Weights of a small transformer language model.
Training: a variant of SOAP for these matrices, 87M tokens.
Each number is 500 + 25 x the weight over its row's rms, rounded and kept within 0 to 999. Layers, rows and columns count from 0. Numbers have three digits each. The size before them is the row's rms in percent of the matrix's.

# layer 2 MLP gate, 320x128, rms 0.3, rows 280-313, columns 0-63
109:504493506470531517458533527508496431513490510462502501485506462556500491540496480468489498454517553514484529500520523489467494526494539578536475516534497525513534507516495516527531528509452537
090:491442521506489490501511492490492484506507488521487542507511485506550529533470526548478503516510529509513515479505501512508533505478535478499494490498508510430500485519475524461521493524510512
097:483483487480498488555483477503500491486499492529499486580472516539522508508492459528463498494493496476470487496489464522469480535557469463513516516444508486449508515518527522516505505521500479
088:486523492482544505484505493471507505492489486465532544490525460481480482497522491538502506502498510525516524498502504481521475469473544442534474524471523496474483472532513445457460525540530495
100:520477481440509489510479510534516526487458530468488476503478523532504505519553503511502521498458445503496519495516499489514515515458502438493522472517457504492504531489522481505482518496541463
095:519499466455484475511482486503468509500536500533489473532497545540497552490477521512483505529440498467501473489509488467490510494482552486526463492520511477462517519507509476494552481497513483
081:476479491488471521500477534533507468504502502543477510466460492521456503493503506530496484448466475494524501528544453505544487455455495515524439533509521498502499504510523529519486473479531513
092:477520503517475515452474505527526465518498502488506493504501508472493499513472531471503539460474489482533490494475431527490544458470533473503522509508533448542500493515452514493483508492504531
129:494492479521524506494518504509528474516513497536498477543507481477477445476525513498507473506517436503512495483525489474496523492520522532539454497504532505545535452485469510522497541505510498
085:509523449506475547464534489474493486500524482497512495481501513480485491501484495495508535530498518484481475514519495485508517500484477500484453498527503522489449534498490509511489494490484533
124:488476539496501473504437498496461519505494542469444520525528528493452508524496488455476496426525518491521465502480488497522526498545509466494508523490484524474484514480453449466520505484499566
117:513534480538489517519545499513550481472484546496507504509498469490501533481476494502517513412489496540506493484499458466510512529490536453533500494496534480523500458509485487543486507469515507
116:506483487497493529505516526515473490478549515499536500501472536502527514507529470511496531537505459537509505539495502514522540500521491530516468507486535513457510523532484497532531525503524435
092:514529537465541510464532502466466520491474511485492494479520530513500564499493482526430503509503473489484518478503518516518516484484482547502526481503531485473538470520508474510479479509484489
105:537502512482513513460513496488552504469531515528477483519489519513476488473519518478472497476501495474547475483448484512500493510479511533495495495475480484511505507513505461490519534528541525
103:530500549483506482442483520471463433477525502487516503519477500472517520482489497486482514514479483511491482505484493482508473536513514509539523461505510495523486504566497478497526497503459495
090:478473470510464484552482511490502473497503490487503513479519493513506473517500485535472513538521503493461530510494507509485518546490494484510496505475474503542494486523473516537540497515474475
096:470513503487489494493486460518439531511464486528498506515553520500511514489490499485482499473435521518516507477465527501508531509513513507526539477481502502469505543515492551513495500481557509
105:518477493496509519481505549496546508508498521492550515532496480549518516478490510501458506510501528501528506506517466539489516499545531510543543523505462569504482446501514503481523513534523536
093:488502527489506483522513441480503481461519522529501460437502491532543495516507500523503522487518502501515501545465467508501493504487510483439482472451528515519488474476501479504515512502497508
098:508475482488541553487483504492522497495449520476481539498465479474485524476498499461500480484476553469455494513485507508527513504501473507544489502478506506489489506473494474485534519507555489
100:492466447450520533528543495459492498495462523506498520475503489499466461461501500534429490462497504457561478532522501487513514485515482490491449542527505512469506475553476528470495497516500447
119:463514506502490394452472503497475462509501494505499470475485546491483510524510491472491492459471476536510527490528545531522470523531505523514496487486530493486519504473490513537524509415474490
120:463564493477473428488525471501483540498524489502482489523519531489398503506515497537511431500484508483536492516487474486493489507486486446518510505464483495514545469521493528471453579506472502
092:465536514502505493467511517516523513516563501475492460547475529473480474524524517469460466489528484472498487538487506496497491541508474519531485550529477520520464542515501509506519508512445504
105:490476520470511489489491499465503502543515539465488504520498492512476512486526488476496517455478522526482490515475476470541563509466535486502545479514503488487509532495457479475499510464484521
113:506467480471533472478494510476521515529531517508459471495518490519471494493486488469502543453459511456533509514509531466501498486483462439450473531489486526494475468500489516470451501484489553
123:537492501472548557453493512517530497506494504491470480504465533483543506516496531469507517514535498506516482535460495483504523497460510526498502477508485484483532514500498529507586537514511476
116:546532499564486503502554505463510491511491517477456496517465480486529545502463468530528501488504498539510480486478495464450521465480484552509477493489523527474503473511506488485527474519503503
102:485510496504486509485554541479520487475483495483511524543487515547552506495459490544488504487516482473506460479501470504572537509470480493483506477489491542500496519543525499496476462564484481
097:476489499485537508544470506483491484479510465476480500503550542506498554505466478534480531469494488499475547517541499445489515522508494506494512518489518490478444495520475484525485527470484467
104:494487519491440513493480533547489489499566484490471521509480461467492477474508549509482484484520506513491501487526476485503496490420523498481517479536535533492462499469446466486557484455525513
098:505504512541508551472500520491524515503481467504468505475484483515506499529426484470507486491515512465538550497528508496496477543506455481513529491486514556527453507528497512507505475522522479
090:441515520507485520480534540488484523527485477539480486461486513513479513526484467507514499517482447490547502499501514508477477465510488501491474516500508514533477540440535497509518479501511522
# layer 2 MLP up, 320x128, rms 0.283, rows 280-312, columns 0-63
104:488494546453463504513475457469508520515498473474509504511491498473533494502554517543466474483486541475498470490466513490537472483456500511483530476470482494493502491486508514466490480432483489
098:471491503492539535517483502532515491512507478514503456492514521478481446463453494500498499502489517483467527484527479495496515505465544460490506504517556519461523514542469545468474541491505477
100:493494516521509476568474519517496527492533503472505495576546495465503461510495464481522486534520552500505526511519496482510483492529470476562538536504501487474491514505471499468532476515489495
089:516490546463473502510522480498508502543469504498470508516487486492499484500511514513459467451500498440524509474501496501524495500474512481484478533431488530458497449464537512493493490494510460
106:523516481477505558495526506507492482513468493476495505477491490494455525539502493471538469476506515482489511536512541479506486511493492515485524512496469491517525508466516461518470519518490522
096:490511521522522528465476539508484515468451501490496486488529488471513539531448478495505462485509456509491510505500532478545506505493455492512484496513511521494507485452488465507454498492494553
085:454505520503481463540463531485470483481449488485509468529498483502531479539517451496512513528492583493438495529513528463504479505523475493532540487490481500496531522447508505484517513542482502
084:490463533521472547486466509484507521447519498502497505490500506497490473534476533478450523564507518548477470506476528470475527484501511533520520514496512516476525497490485490534476530490510494
118:460523512467465537545488494522513487505529485526531501502542520485513484455516519452534498485532518514477497538528490508499545536511528509500539518485495510512549511481505496550496528518542513
086:462476503524529502526522525502468526524499537498508507546496514466449499538522510497512484516495483475419467496513501496507535549483480507574452547511501489464489532476514527481477511497503497
118:472494471488476523543512509515453511522531524505496493490515493526500482485482507492557556501472509468480502526521482476499515462483473485519458484506522453535520493503468511529459566479497492
111:526480486478512437474445449522482491501493504505528504475476521503478488500520521457451502507521495510497496487520464510478457493576511501477502512479460507491531466532555526529491507500492479
105:469499468513513473521509534471518480476504470509501494491478508515497480478546512457508499522535501495480481488549501508427470518535507507451498518507481512498484507476488487503492490527533512
101:466489500483465518483507506506485538479473504495526541485490548466524500463547496507485500520493521503462481482529477518496505491478450467514516495516498447498522506505502465508545494482478506
100:472470518532528482544486510470511514506506497489523496497489498520475497488542475493447489488547486457505515485483507508491513513488472498555516455502471484505457499511508501471515479497504438
106:510462516497542509489485515520519519469485469433525494471454519512506538499534486475446461499519500481481493501448512536512509532534461497456471522465460518496478481514485514477524456500493501
083:481485497497507469521495479512474469452498488507485492525506495504490490483491471534495514479527478494503511535530499496524447514498502533527499510493509470530501480566480554506491487489491487
096:522471470507501463529509499493511520498502532495510518490541507534490505519496564485501447505489467495527509521528458527488502475447477479513509508523477466555433502485485530494527489506516501
115:484517468477501499486504489508487536475573486506521502488512480485488474501495509487510509526497482489482488526494492508503488446451501473511489571495500465549496434504474494509468519497507551
095:519494507535517494530522498457514440518503490515457489486506533510458476459488537490490540480450507506484481482497505496515490466476496505419510492514549477489491496480482490468492518526503506
100:561444536510509497529444492521531522463484523450488437489497507485475506487506503505470515482479514504488491469499522517520463496521470489492501526471481500492545520475472483521498487460547463
102:454498427437474521474504500488573455498523506506477455503461482452501500507470501509516512502484521489503483474501528525518517509490500519478569516499514442492544481532507469485498484518477519
108:504483502490497519473492525539494488530482507522507476512505473484488525495552516557465445501511552486510471521518457518527477508510521476505522502462531510498487498453459498522560537472447515
128:474504497516483515506522520492458490483500497500537522470482507491560503503502535498527533483538560508492514506507512537509539531511500566502509514517509446472526563524504482515522498547515541
093:471504495531535509544505463483521529485509530459493560523536505548505576491505493526516511496460505513504549509544515479472485500527500530518549487490503488500557516505505478496493491518524531
104:519502514517483476518472470549508501480543505489507497503511492498481471516525521509513488496522541524478503506501533499480506482546505465556487510499486524481490493525515501514453486498501538
113:503498506512504514520494476467480480443499491507491523515498464512512488534480479493511524515562540521519521482500484536451511517481444555466512469537485500515487521524494502546510463509511482
120:492551486481520502538503482518501477508445497498523479481508527546504517490497457473499527478492468494545512469483497482490502479458509469486500504466541505516507458528513538494476535474502464
103:480458474505489490504498515505457481479476508502489525497519517501509513506450531489525519507555489487535508483476501533508515495469533493538478510509523499481481502492534467498512574478464519
100:497497509498450529472471485507510495496501505492491518520528540499491488497492485468480509528469524541487453521506521476487484500534487496480479489473534524531512444509514499551527456525468500
101:447514529533468495505520480498482472495445503523492503527507532457446562491515431530507523458495441532455516506480467500504508511499440461559483518507523538492491468495533515492483522522461518
108:510478537518447517490516484520505509478473487518477487489541518483475481444535529520465496493480476524489493489556480501514540501491543530478557516525499530574525501485469484534474482495526499
101:506497513518495464468507471502495494552514507515506497451499484475486481505492487455456507493519505486520556495490495473490492537505494495496542472484509522518468498492536542493550516512507472
# layer 2 MLP down (transposed), 320x128, rms 0.267, rows 280-312, columns 0-63
100:539491492498502487489488554552493495471472490485523459480510528534476501487476495512500501496504506469455532501503499507468545473562483473549542485525496514521480508495451531484511484516471562
097:522479479501485497472467550537488513526475443535482505517463519505461448485479536508477494516522491528506522525475506508482505495498481498536561443516509473504477502482472491503507488489496505
097:489493555535488507532503502493504530494579470493511513471467531503478467521506541502470457487506518502476515516493527488452556503506485482501497529487494480481489482496499564461537520487512496
092:490516436484496522506476508508473474512501497485546506510516559489461521538519514519489463465552493505498477471524512491499566508514509494490512470505506506494501554478500463465541488506549502
104:523472491507498529508522466529477454487486484490461463484472478495501507559539450533497527496500496472501496514511475522481487491536493454497498492509541502509473460489553445482512520498499534
098:460482496501501531548461486520496450460534482494496520482456483503474500482537490474523533541495474499477526494489524509497534476494529497476517504508520518519462512528527466471494528533522512
085:514514469504477526509510539479475489510478503524530515467455470473484495503496557484516529474503508499474500476494476518468497527482502559544481516507486507511516537478478513518479517451488501
092:527541474523518515478458500509497474482519470476467504498504522515523496482504520481478456532494483502504505541492498528487515533544503500520482510518475481501526458501495503520482526541509504
117:479497535526463510501518519509507499491492483506516482497439479508541489486490503538495493479505473517484496489481487538521512473516506497489492520524501525512489453501516539529539512591483528
090:505507544482566446528486492506489475493468490475497502505480506503495500557492533521518467512489524484550469511488493482432537509530505478524509528491508499447467530491460475498455488492533493
118:568512531488516490477535520505510487501505507539484506536446481499462473483542509543522455556508493506464496513498491461478447485401505510513475514524482467512513494518536515485529517512505464
108:435544463499566480508472470510484450467512454498487451495508548523467497488525530513517498514504473500520525477509461542512477493463478489511506478495507453494531507498480476487503493515492487
111:480564479515469490516485521506514525498549519491476512517499486457487515498527541454477520494485529482496479524517455506496498497520499491458499480516506520478442483543494507489484449513491538
099:485512487511450543505474504474540473515520517451489517486535478467505469506475498513542491473490459492519479548495488502491490478537482504495463506529500476519519487496507534510490526504526485
101:478477488530513493497441495481482511516475510506489497523478486521525485494505432503476493527544520488504501495474505505472504522504473495509539488500513486514460551498520499478521515473520498
099:474509466557478507487527473503479498501464504519519497499481527520546501481529477498546469507498505453520503528474491512510437530523531507485525513507451534465490505522522535437511527485497543
088:423529484483513469542508487496517478559513534510511485482502488483514511526525520487538522481561481492491463485476501486476505479495510490530494474490468534512505469490499565522486480522480499
105:522523524496511494436528496525512519516455510517498521494517456505533514489528488497494546495511547471477523529531484484554475501483488519532516470450520495494516542509508524514536524511514520
107:482498487542484519529535565490517516511447505478493504485475511501514457537499490531508453491489446489502493495481495509480499482505473488530523505481547515507520518499480487528547483518545531
099:505463454486498505455530490489516505467470455540542495512524472529529492501520487525494488532527484530464454492484512486469502460485508484496465504444515468525490476490510500497469493497552533
102:493493514493527527524504508475492520491489509527490542506495529493462529483512510458542511497494537516493505550453490507483491492496533470515517519516512506565491489477513498496523496478496544
103:479489493460507514512507537484469481500468528507499490508506529503522456482480492510525485515499493460545559493447493450486497481549461523481488511506546504509519500496440520505527502505483476
108:533477525483520577514501506526509518532499510455528504481501483470452497473501499527488504516485523497499462534485432507529444507448492489501526474539465522510483450500463514510489560559505501
117:498486475529451491516515509467462451484538527500474499447492479521503518485500480501515502512506525502516521498523501482545525503530484494493481477517555468473491497476499523515564504518503524
116:498464524488546478514496494535483516465508522471507532494535482471505501465460494518535474500456517482496517517509502482520504494498496515489523493469503496492513443487509435518514480525446522
102:487478483487528508509474501506493494479491503507498475488545518513516469498513544475479466494520488495479492453516528480464516493535462515522477498462507512532498539486466492493461505499508496
112:518509466517522497491521517507489470489471435527522515469513505507525526527520483494517534523569521491564490448485511541473518512500479516482498511523504519490543519502522550516503472524518476
116:446486524471523501534489508441480549484445523520495506499532499498501480526498475441495487490484518477509513488495497481458493536499496484463519484474526486555509497522503489504533441460522503
103:486506501521489499482485495475496503538509532463421465554492536508450495544490520506556508506490512501477484458502474482521489489502538495526515508499537514464507517493470470482436489514452511
099:454521527460481477515515521521498502503498498518498479529519520534483465500485485507515519477501461538504497514545535518466496465506504484524511497452481497514474508473533538515532499502466513
098:489480522484490500481477535489454531483499511526530533529517527534513555505537489474518481482517494504525522511470514499464479488494512492518517522542496526496544512435481531569475539458547514
107:493507510551489458513505480482539534519511436516489496506557510463501472474507515453493478508531500493506523535514554519523471509501530499478500512526523529491516480521435510504496470476510510
109:513499503504470486514489502519483511520505499514505478516486457475529505519520500497487495520484515562506466485515428507504501489500498514457519494466487505479497490480509560420481549494490535